python train.py --d_model=512 --n_head=8 --n_kv_head=2 --vocab_size=16384 --norm_place="pre" --positions="rope" --rope_fraction=1.0 --qk_norm=true --init_std_up=0.027 --optimizer="muon" --decay_fraction=0.809 --seq_len=1024
Each number is 128 + 24 x the weight over its row's rms, rounded and kept within 0 to 255. Layers, rows and columns count from 0. Numbers have three digits each. The size before them is the row's rms in percent of the matrix's.

# gate: layer 3 MLP gate, 1024x512, rms 0.0763, rows 204-220, columns 0-127
# up: layer 3 MLP up, 1024x512, rms 0.0771, rows 204-219, columns 0-127
# down: layer 3 MLP down (transposed), 1024x512, rms 0.0737, rows 204-219, columns 0-127
gate204 099:160176127155130149088137093162105137175117088116117131126081144140105153143122157173130141090165170117117092119138186136113122153116148147158116150145128123135114147194108138130144099126087124112116105143103115140109112140136158177154127121124137139115148115133102098144087137145170132105142137133101148129102076125159050088097102130118105127194163077133147127156104146117113167096132
up204 095:148133114127111151126156122112143121116100143103157168102127159116181134170115139122119104121134119144089095151083122137134139096152171151105102129108176123094099121102091144096123128109129130101137136064169117117091096160148116131168127144130097120102117076131148154114147117079096108123144131133104151144128140104142163175164134129130110122124129140083137085123139140149111106092147
down204 094:150119097168141142138165187140081127112144154123089156146144123182117140109121142146153112102144126138131132116121058123133090118153131118116171145120154146129134110074145136125135128123134166110114120141134125150162179129133143114132126125116130169084117206148103146111098114129100110144131137167148090138135166112147148156163129122111092168077126152144122117107136069150135125179094
gate205 098:161133122140123190098141187112115082171109156116141144106178201113146148140130174119106124158142135145107112172147184143121093128129148164104182082126074137127130124127082152099133089137133138121119131136135168178106092106155116110068108106154117113131139158131087171127127116136139134184131120141146142138170122095092089134113089116089145071130138072116141124125081099133115104130119
up205 097:121103120117137124135140105126123145102132111130080097070104134113096091107115134117121114123123158146147158116094109124164094089179106123113129144118144117120131112127133133117120120091109155193133129159119135120121157079128154126086109153137162114119119129154102134116137100092082129094102116099123096159069152115152162121116108128148084155131124117134152146152184141109133154151122
down205 097:137105150139104066118164121097171133133113076123143170093132161128146132093122139134117159137111141099105119155088162099111121093108139150134114149123109150124132102139153157130161147145134141125102133121143131131129167113166150137099103110129103172134117133113168112102156104140119123136128133113109119172116120121146125135145147130133090149103112160181144135146135116161127078192145
gate206 096:099147105127126105126104118149188140132154088130149109137146127098100147115143102149142119120114156154155163124148130113138116155117154107149159134108146088109136119097146107150134114147120145124138133128134119144110086142135114117140158153121103142123114148079157101137112083111158113141104089119144125146144110144168111092110132095125122148167153142114172155159132158136098129120123
up206 096:135130175149100150116149168108131125117103152125125114166106136118180088131105169081149139131081117127143129117112147131123081132101103140124142161117117066151106134138089140104136133129156112107120093096134105121155145109115111138110115141138157098160111074158108127099097137114105105119129074128101091095130133103131147131140088123109106109126130133157155103119120127113163118120098
down206 101:116128134135152120145089131111153156122142170149129129167106091138087111135162135139140140092076153104124149131152093109142112128126105123118187172128148124139122120114117094111115142162186107105133085153128126139132170138097164134178094121163103109131150118126116117128068128132105133115132147154130091095150121123107119145180139118091154119118104117124106162128118103108159117132162
gate207 103:160092144131177145111108145130118132134153138109139155130144156175169132135162119086109135124101168149156112077101120115126107113156121070161114074119118135118119103113113110139114183187147106107151135157133139128169145160140151135120092106143100098149149146100128146118138121105127177119163117142120129150140134139146087115131155118154139098122111126122129199122148133151147094148116
up207 100:124138089160133099124120113138092139139180166127153148125119103083115143113137125162142133134147182122167111133118118125134118122154101109147097136146135099170132101091110115135115127138142124143168124132145132114154138124153074144137087134107140162134120145121123161157119153122151163126156137125103178139097120154092113118134111143103101111134156182147123132136168110130104113113146
down207 099:112172135143142136148166134108108168184152127154141134127104175129156136148095145127137166115114122110119153144102137126127124129159163113140143119101148133122139145087123154159155138102128124143142134121153093180105139116131112157126112167144146157117103121162133108145084132130121165154123161155124134122148118124073104075156155111122093114135139163172135088167125149151108126152103
gate208 096:173152144139144116168136127156119153159095102112143118131099096121128132120157152132107153117122106142166096129093107098159136162114115160172102123110125095138133123122167129102126097123104129130134155148106105095177147132131105142129158151154146122085140091115151129114117105115119106130123069126124167180154112170115125127104116167116123116137094120132173131147106137091188127104122
up208 105:118157120101140149117116122098128082106146130134105129162106111147156105128108190166116144131105131094074116110131098107128135135124121133089139156128139138131095107099156091135119112165150117130089129120146164161117101169154134108166131110121101084125136172125103147124139132111112107112137107110095129127122113091144139133152146096129120104110159153072111116107121120164090130095112
down208 105:155165106179140150141124157122112136108143105134134132100138109104133131120098143097153131111131089135124137117121148155105096101111121157116148135112124140137105111088107110085128101121135141127146113101204136160112121117104118174139084146120146068134093109115108087091173122129111102082145165165141151156128113113129136108139151145121154134143127153129104078109122118120131131129124
gate209 098:094096110137095145109114145125140126142121133124125142108155094137092089157146138156126139157137109123129109117162173100124109115143164140115083142136095157143141123141116100107083189116150089154140101201116115192122160107114139109119141113163096178110137138151133125101099105128101170088082124108125063164121126104087130150111120145114152124142120108128113112077125144101178139157106
up209 095:084123109116164083119152059132124142147148115137105133134115096113172144117122143161101083132103159144081122129149099127143137121128078182120085139144158128169124121085146141125131159090099130119144154090131136132143083087105131148146103162112132138099113126130123142177134082096120118146170098091138139088120121117166126176121154133135151140091114149119145126108090106154124078134125
down209 103:173149169127161123132078139135123100134125131140126105107120147126109168092110151116129090133110130107123113109119138149139081160117138140122118124142147143124186116114107117153139109096104140157154116160116092127130156115146146139114112132128122108115130126090146098141152127136113167159131155081109103162157182162121100146107087116106129155139114149141125152100093115163114137079093
gate210 101:071101107104091155143132129145099129117110150118096127104145087155151136127154141115142047099112106140136117100117108101146090108169120121105073142101115142089159077128129110186146094111140103124132150161124117094133116100118114092138148099132096099110165134159109133121137131113179103141159158151129162091127136125157119136106098145154151175133143083088128114135158128176142157160137
up210 101:153129111114123171130148148174155106088125134130138193123109118154113122165123142150137141164117032124122144132146077134133130109127133128089119131136130144110178167121123159115152120165125177112092156144107105119149133103153137146127132158104076177131118080134132113094144102162090120188159099116150123107116134090090140139201121159126067094157130127124135123149148157144099094114126
down210 099:119115136132118091076131146129193117083088104112138123087104138187156103125142125102149105135126132107107077132118106102122159093122120083168081138099147152108167127106157127149145083167126100152140132145157140079157099113126112159118149149147132135141119111170108109130096149106170161145118118132119097125095127100133128117162108132122133101080103111142096115109131131152137126136159
gate211 102:135146124118117136120109100099121126101221095118149146151121067115140143098147128137076113178150088145107103160097182147125111097108134146147113145174125094080128132136140044123133139122133138138144126132133131138095138094103108105130140104160117121136126158114128095120105129082150117091123153081128132154168169105111125116128108152070137145132122097128088144140163109131140072107132
up211 101:118080111145114122162119132119146117118120122119161127097105130090126174069134145151128083151069110126081145119123105094129117150136129132160082116122120177155113084135133155121167099133159077110101155125125148126143145114142104140174088129156120131127092113102118119137117141096152140125109076097121125093154141094124128094161132127107133123130129140092139138117097135107149152131168
down211 102:131156137119086157134132102113119181117187122117103127133106110131120101130157133103140160146119142135107133095124119114121165153128131110100126131138128132173119115125121161170165145136186108113110123111191147111178140103182142113151085134106126120153146144122140174087087106139112168119151149118144104116138123142112138112118160138130115106148113149165132139139112157132131078134091
gate212 099:142133094135110122151108109136108137098095096116118132124111119141113170126152142094145137154143120112102102129154128135121154140139144108108122099155148101144121151156114110143085131143077111103130171066074156120125131196127144116113128122105107101115120099140126126093137123111110183174114107134105136124122160184134128140122129148086165116104128126147136115130131132165124124123171
up212 099:132118167122128149115153134092092135099076170130112094131161118117129126172145133080149142098152138171146111088137141102165118076105164119094085141112130081148116186133136049130079138108119125117131156112085116108151142137062171144138130171145129118132146132141121127131106104167133111091130166154109143124159097122132126154123158125084146108130120176162198189103103067152128140174118
down212 103:096139089127098123140144149141145116107174145132085136108105146149113162169143133103181126112084084084152125141120115168131148157121140121125094108145162136131096154121117101114067092149121157136125132143170153076109133130150144149111170153134136121118110132146130110113113106161146141099148134120142096135185123105135140152127124156118154156093143113123145131104119143110150153127142
gate213 110:130163118099132113115147134124067121122139148117100164107107087127174105112116104113155126141129106097116112154159212131163098096147136141091133087150145149126129188113124087110142101115127062106131118131074161116134146141107143099183120147107071112120145158134110124105139158101110148170096145118110120162162148129123098141107106120132142072087136125129132147122102120133109113126094
up213 108:137115138129105144118109121073153115109123133177163128110182129108119155106146112139118141092134172135128101114121104132134103148118136102131154142077098130142119128116149151091140134161137154119126157144124155152116115106126141117079109128126122172125120125125174151129119110159112152107150125122140110127145128130155159145042119147126142085171100150114124128113119140126145122141141
down213 105:123124111118133135100113117143171136103137097107104145120107140167128146165083105146167143131130094122144118123114080143101157123184126087154167141097111098204128118113166182091126152166141101128120110131137133103127109126156123162123108107152131137134102165117114192116109141145120116148123106143131128107126142119112171154147120122139095130120162157125131165123169140159110148106126
gate214 097:110121130099118143103109148116125094109123162099153139132151116166091103147128145179102130084115120106153165147106136130111103114139163132133116133135136152104141141102126122118122112126166125118111111116147121129110104090187160162119143088169183137122148118116150142141145120110139128138150083126126118138106161120150123107147115109128176142150176125082136099143141110151140086121128
up214 090:154129110082186191098114145132107101100131104142153113117158132098165127151160144138119153174128122172128090105155120160138130119120129115140115109136098149103098130153130142155146107136142139126106159164122139135191185110128097115133130102091107103121135124136138093147099086119152141158142130150103110124141110121077096142092131118082119166078136157099113179132146135109115131138117
down214 099:139122108125153119145132111124085074100142077154131136113098127119136132110147106121151153116157162136136128141163107138148122120095126114142182148135135109132117115109114162142110116162141136164126176119161119124116151101176107114100124135179110140098157113116145105164080102130122154100110085112112143127151164143081097155105084141112122120102075096107152103134106133089145127105149
gate215 101:161154113123115155127088156129151132160170116124121124119116126073150190166165125101109055105139129128140118147165149124168065129126136114108126145135156133090163115132115105149118135076132120132163096128095111073137139147106140119141115128113144074114130087097109171161112148168116114142177108141152119136100121123159123124129147111146138159116171147123117162135160081092143125160121
up215 104:079167122086112105122106154113150126127170141154077135136090132117107157108123140135126093128120160115103151136089157116165099123141101110151111129099142126155115108150099127122098145130154119141114160120142171128118133153124167148103114130115157122127094129114144120139149128104141099158124130182090112143114169165116097148136128108123108127126136090101181132146160115101110091111118
down215 105:154152082102137124154141128199106115073160113152139120124067127111126127108115125138132171117119160130167129091136104121154139199109134100163166120142117135139099152165097103119133120156149129092099116120138140122135120099111140155104117156142124107126117129142092122142113131125124106146107140122127147162132166128121114120145136146135153135153115131092131093102125121140136146100094
gate216 098:085104134102111133141134151134120086111145098120170147133151088126134144105126145102136142135104171107105107144100085121169148125184114091172109115125125126159117118087087114155107108152132118157137121103083144109108116147152144084125158150156131135168125095080128155091087115105094135131124122133108169095153144163186105127071146130139086115143110134177109100122106120138170153142128
up216 100:109124090119146067157185129144115070115168141108110114122130099157113145149107160090176135090123128105163151117115116116126133098136101109101157164144110111087143127120123136125137137141103151085098184128144155104087178153143118088086070125111153140157121167115129118181149136125117166161106127157100156124184120132117151095135063094130164165121149123110146135134130158140129132124105
down216 102:100161132100127117125148110139115106139122174109122110096128176142124111115114136116155106145121158143149110081128114135130122142111105129072148054137161122125154101102139131156147128111178099111123076214113138131174113155127115124136132153105138140154134121106121113145125148132136105108136114121124092148158170137140150130105074151117118131123090126161134141135112152110164154116119
gate217 094:118143145105126101115085138124107133088133091143182128123123140060110096141163130151118092112158132138133138146138162132120132125121137140125132170110057106168139121116146114112135071153133139117122152142136190105098117116100098119096122165123143100101138118129127132146139147115155117108080123132113080104121132158159119084108128136148109083124122120140116135143104123116103158133121
up217 099:083096140120142089161124123142158080124170155085091131164116135128135131116120172140111111062129096131141115141164148105136127136131159119108107142109185121134117114114126125117147142075140136137175126154128125078156131112124113138085149093176133127092111131148109150117141141115150126094157153083100155100112126116124141110140133118157121134088135150133127181143115150124120152098136
down217 096:115157115101121169132109096164113129098099121153083131144123115131083063105131166115124147127111127162117130091086131114171104125110135125108162100161135147151134137091098182114131129127107121085099186118122129166125125119136106155149100123115114145129116097147157143122154146103131089122147103104131168192146148112150113133157096123125124132090131137173147075148115150135116150096117
gate218 100:111119169148126129124149140100116142179148097131141128141141156146115098148115136092138093142178127127132107124108117167135146144146113153117155106139108147052144106078145159126092139150154117110139088115032134108114154078107115160132173127147129123096122132107124148086123150086095091105119127106111113122113114078120122111145157145172127149148133130145139138118124140134127118144161
up218 104:095139138115117109128127127132123145117137108155124143143121121110144141159140133107120117127119116093128094097107131075131137142125167127128101142136112129156104143130121103121141110115137130170162126120148136100124118153147137143121093115112146095140122135183117112148121153107153165082121128141133120183174141121122127075085150179144096140107099140111126128135150098113121143136116
down218 100:143141138119141125118116086091126105135096144091103143159124146142084064128123142149176101112123110156125136146133120109147162150121130165125132202119165144156123109098125179111146149113160090091101096133140117118129106113122144111128095117138129116174092121158102123129112122119153134153118100107137173121103104085125150095129170137149125102108088132136153174136166145137141147134119
gate219 111:121139168143165107075135114126138099153108098067125174162108116111107131174160167135117133186117083135123157109115111149150136098135122114100141102099118152152072100168157152087115131134157076115160108105133120148147116090152128094149162108113144142149152165139112131118077151073127120179134111171077152142110128138123134146118131128107146188083104117098113129110091115139119139181110
up219 111:161115132140105184139108169115126132128090139102146173115133161158144136121140131156119149123155155121154160131098164097126129116131121092133131163117110103131131106120156167111154102124109113134145133139152083114094116118131173145121092100119211133162146098108122130134132147100102120122121132101143099106098127146118133107162153156147105145143185113157127090141109105107122150113100
down219 102:120147167158117106179073132135166108115153131097118105126125129081181156127123127097135178115131113136152133096175111101128117136108116128096132118147138124129158121121128133144142202124150133157105134129132148160133099163156127107150159143110126141088124138121170138165134097151123117119127139088141082184120134119112098102169135127151088095125127119140136133152143112127105121125107
gate220 101:092139122122109125122137085123084120127110163135106147100174162108137103144113140075105111147125133151158173124154137164132106092087128111092169124105132140130157088119108134167130112111140127127089107110100118135148136115154173137125140112100141122153082114135140064069102154076149143094107115126111132184136075128184144142161141082113101136142161111155151122130096123146131111099137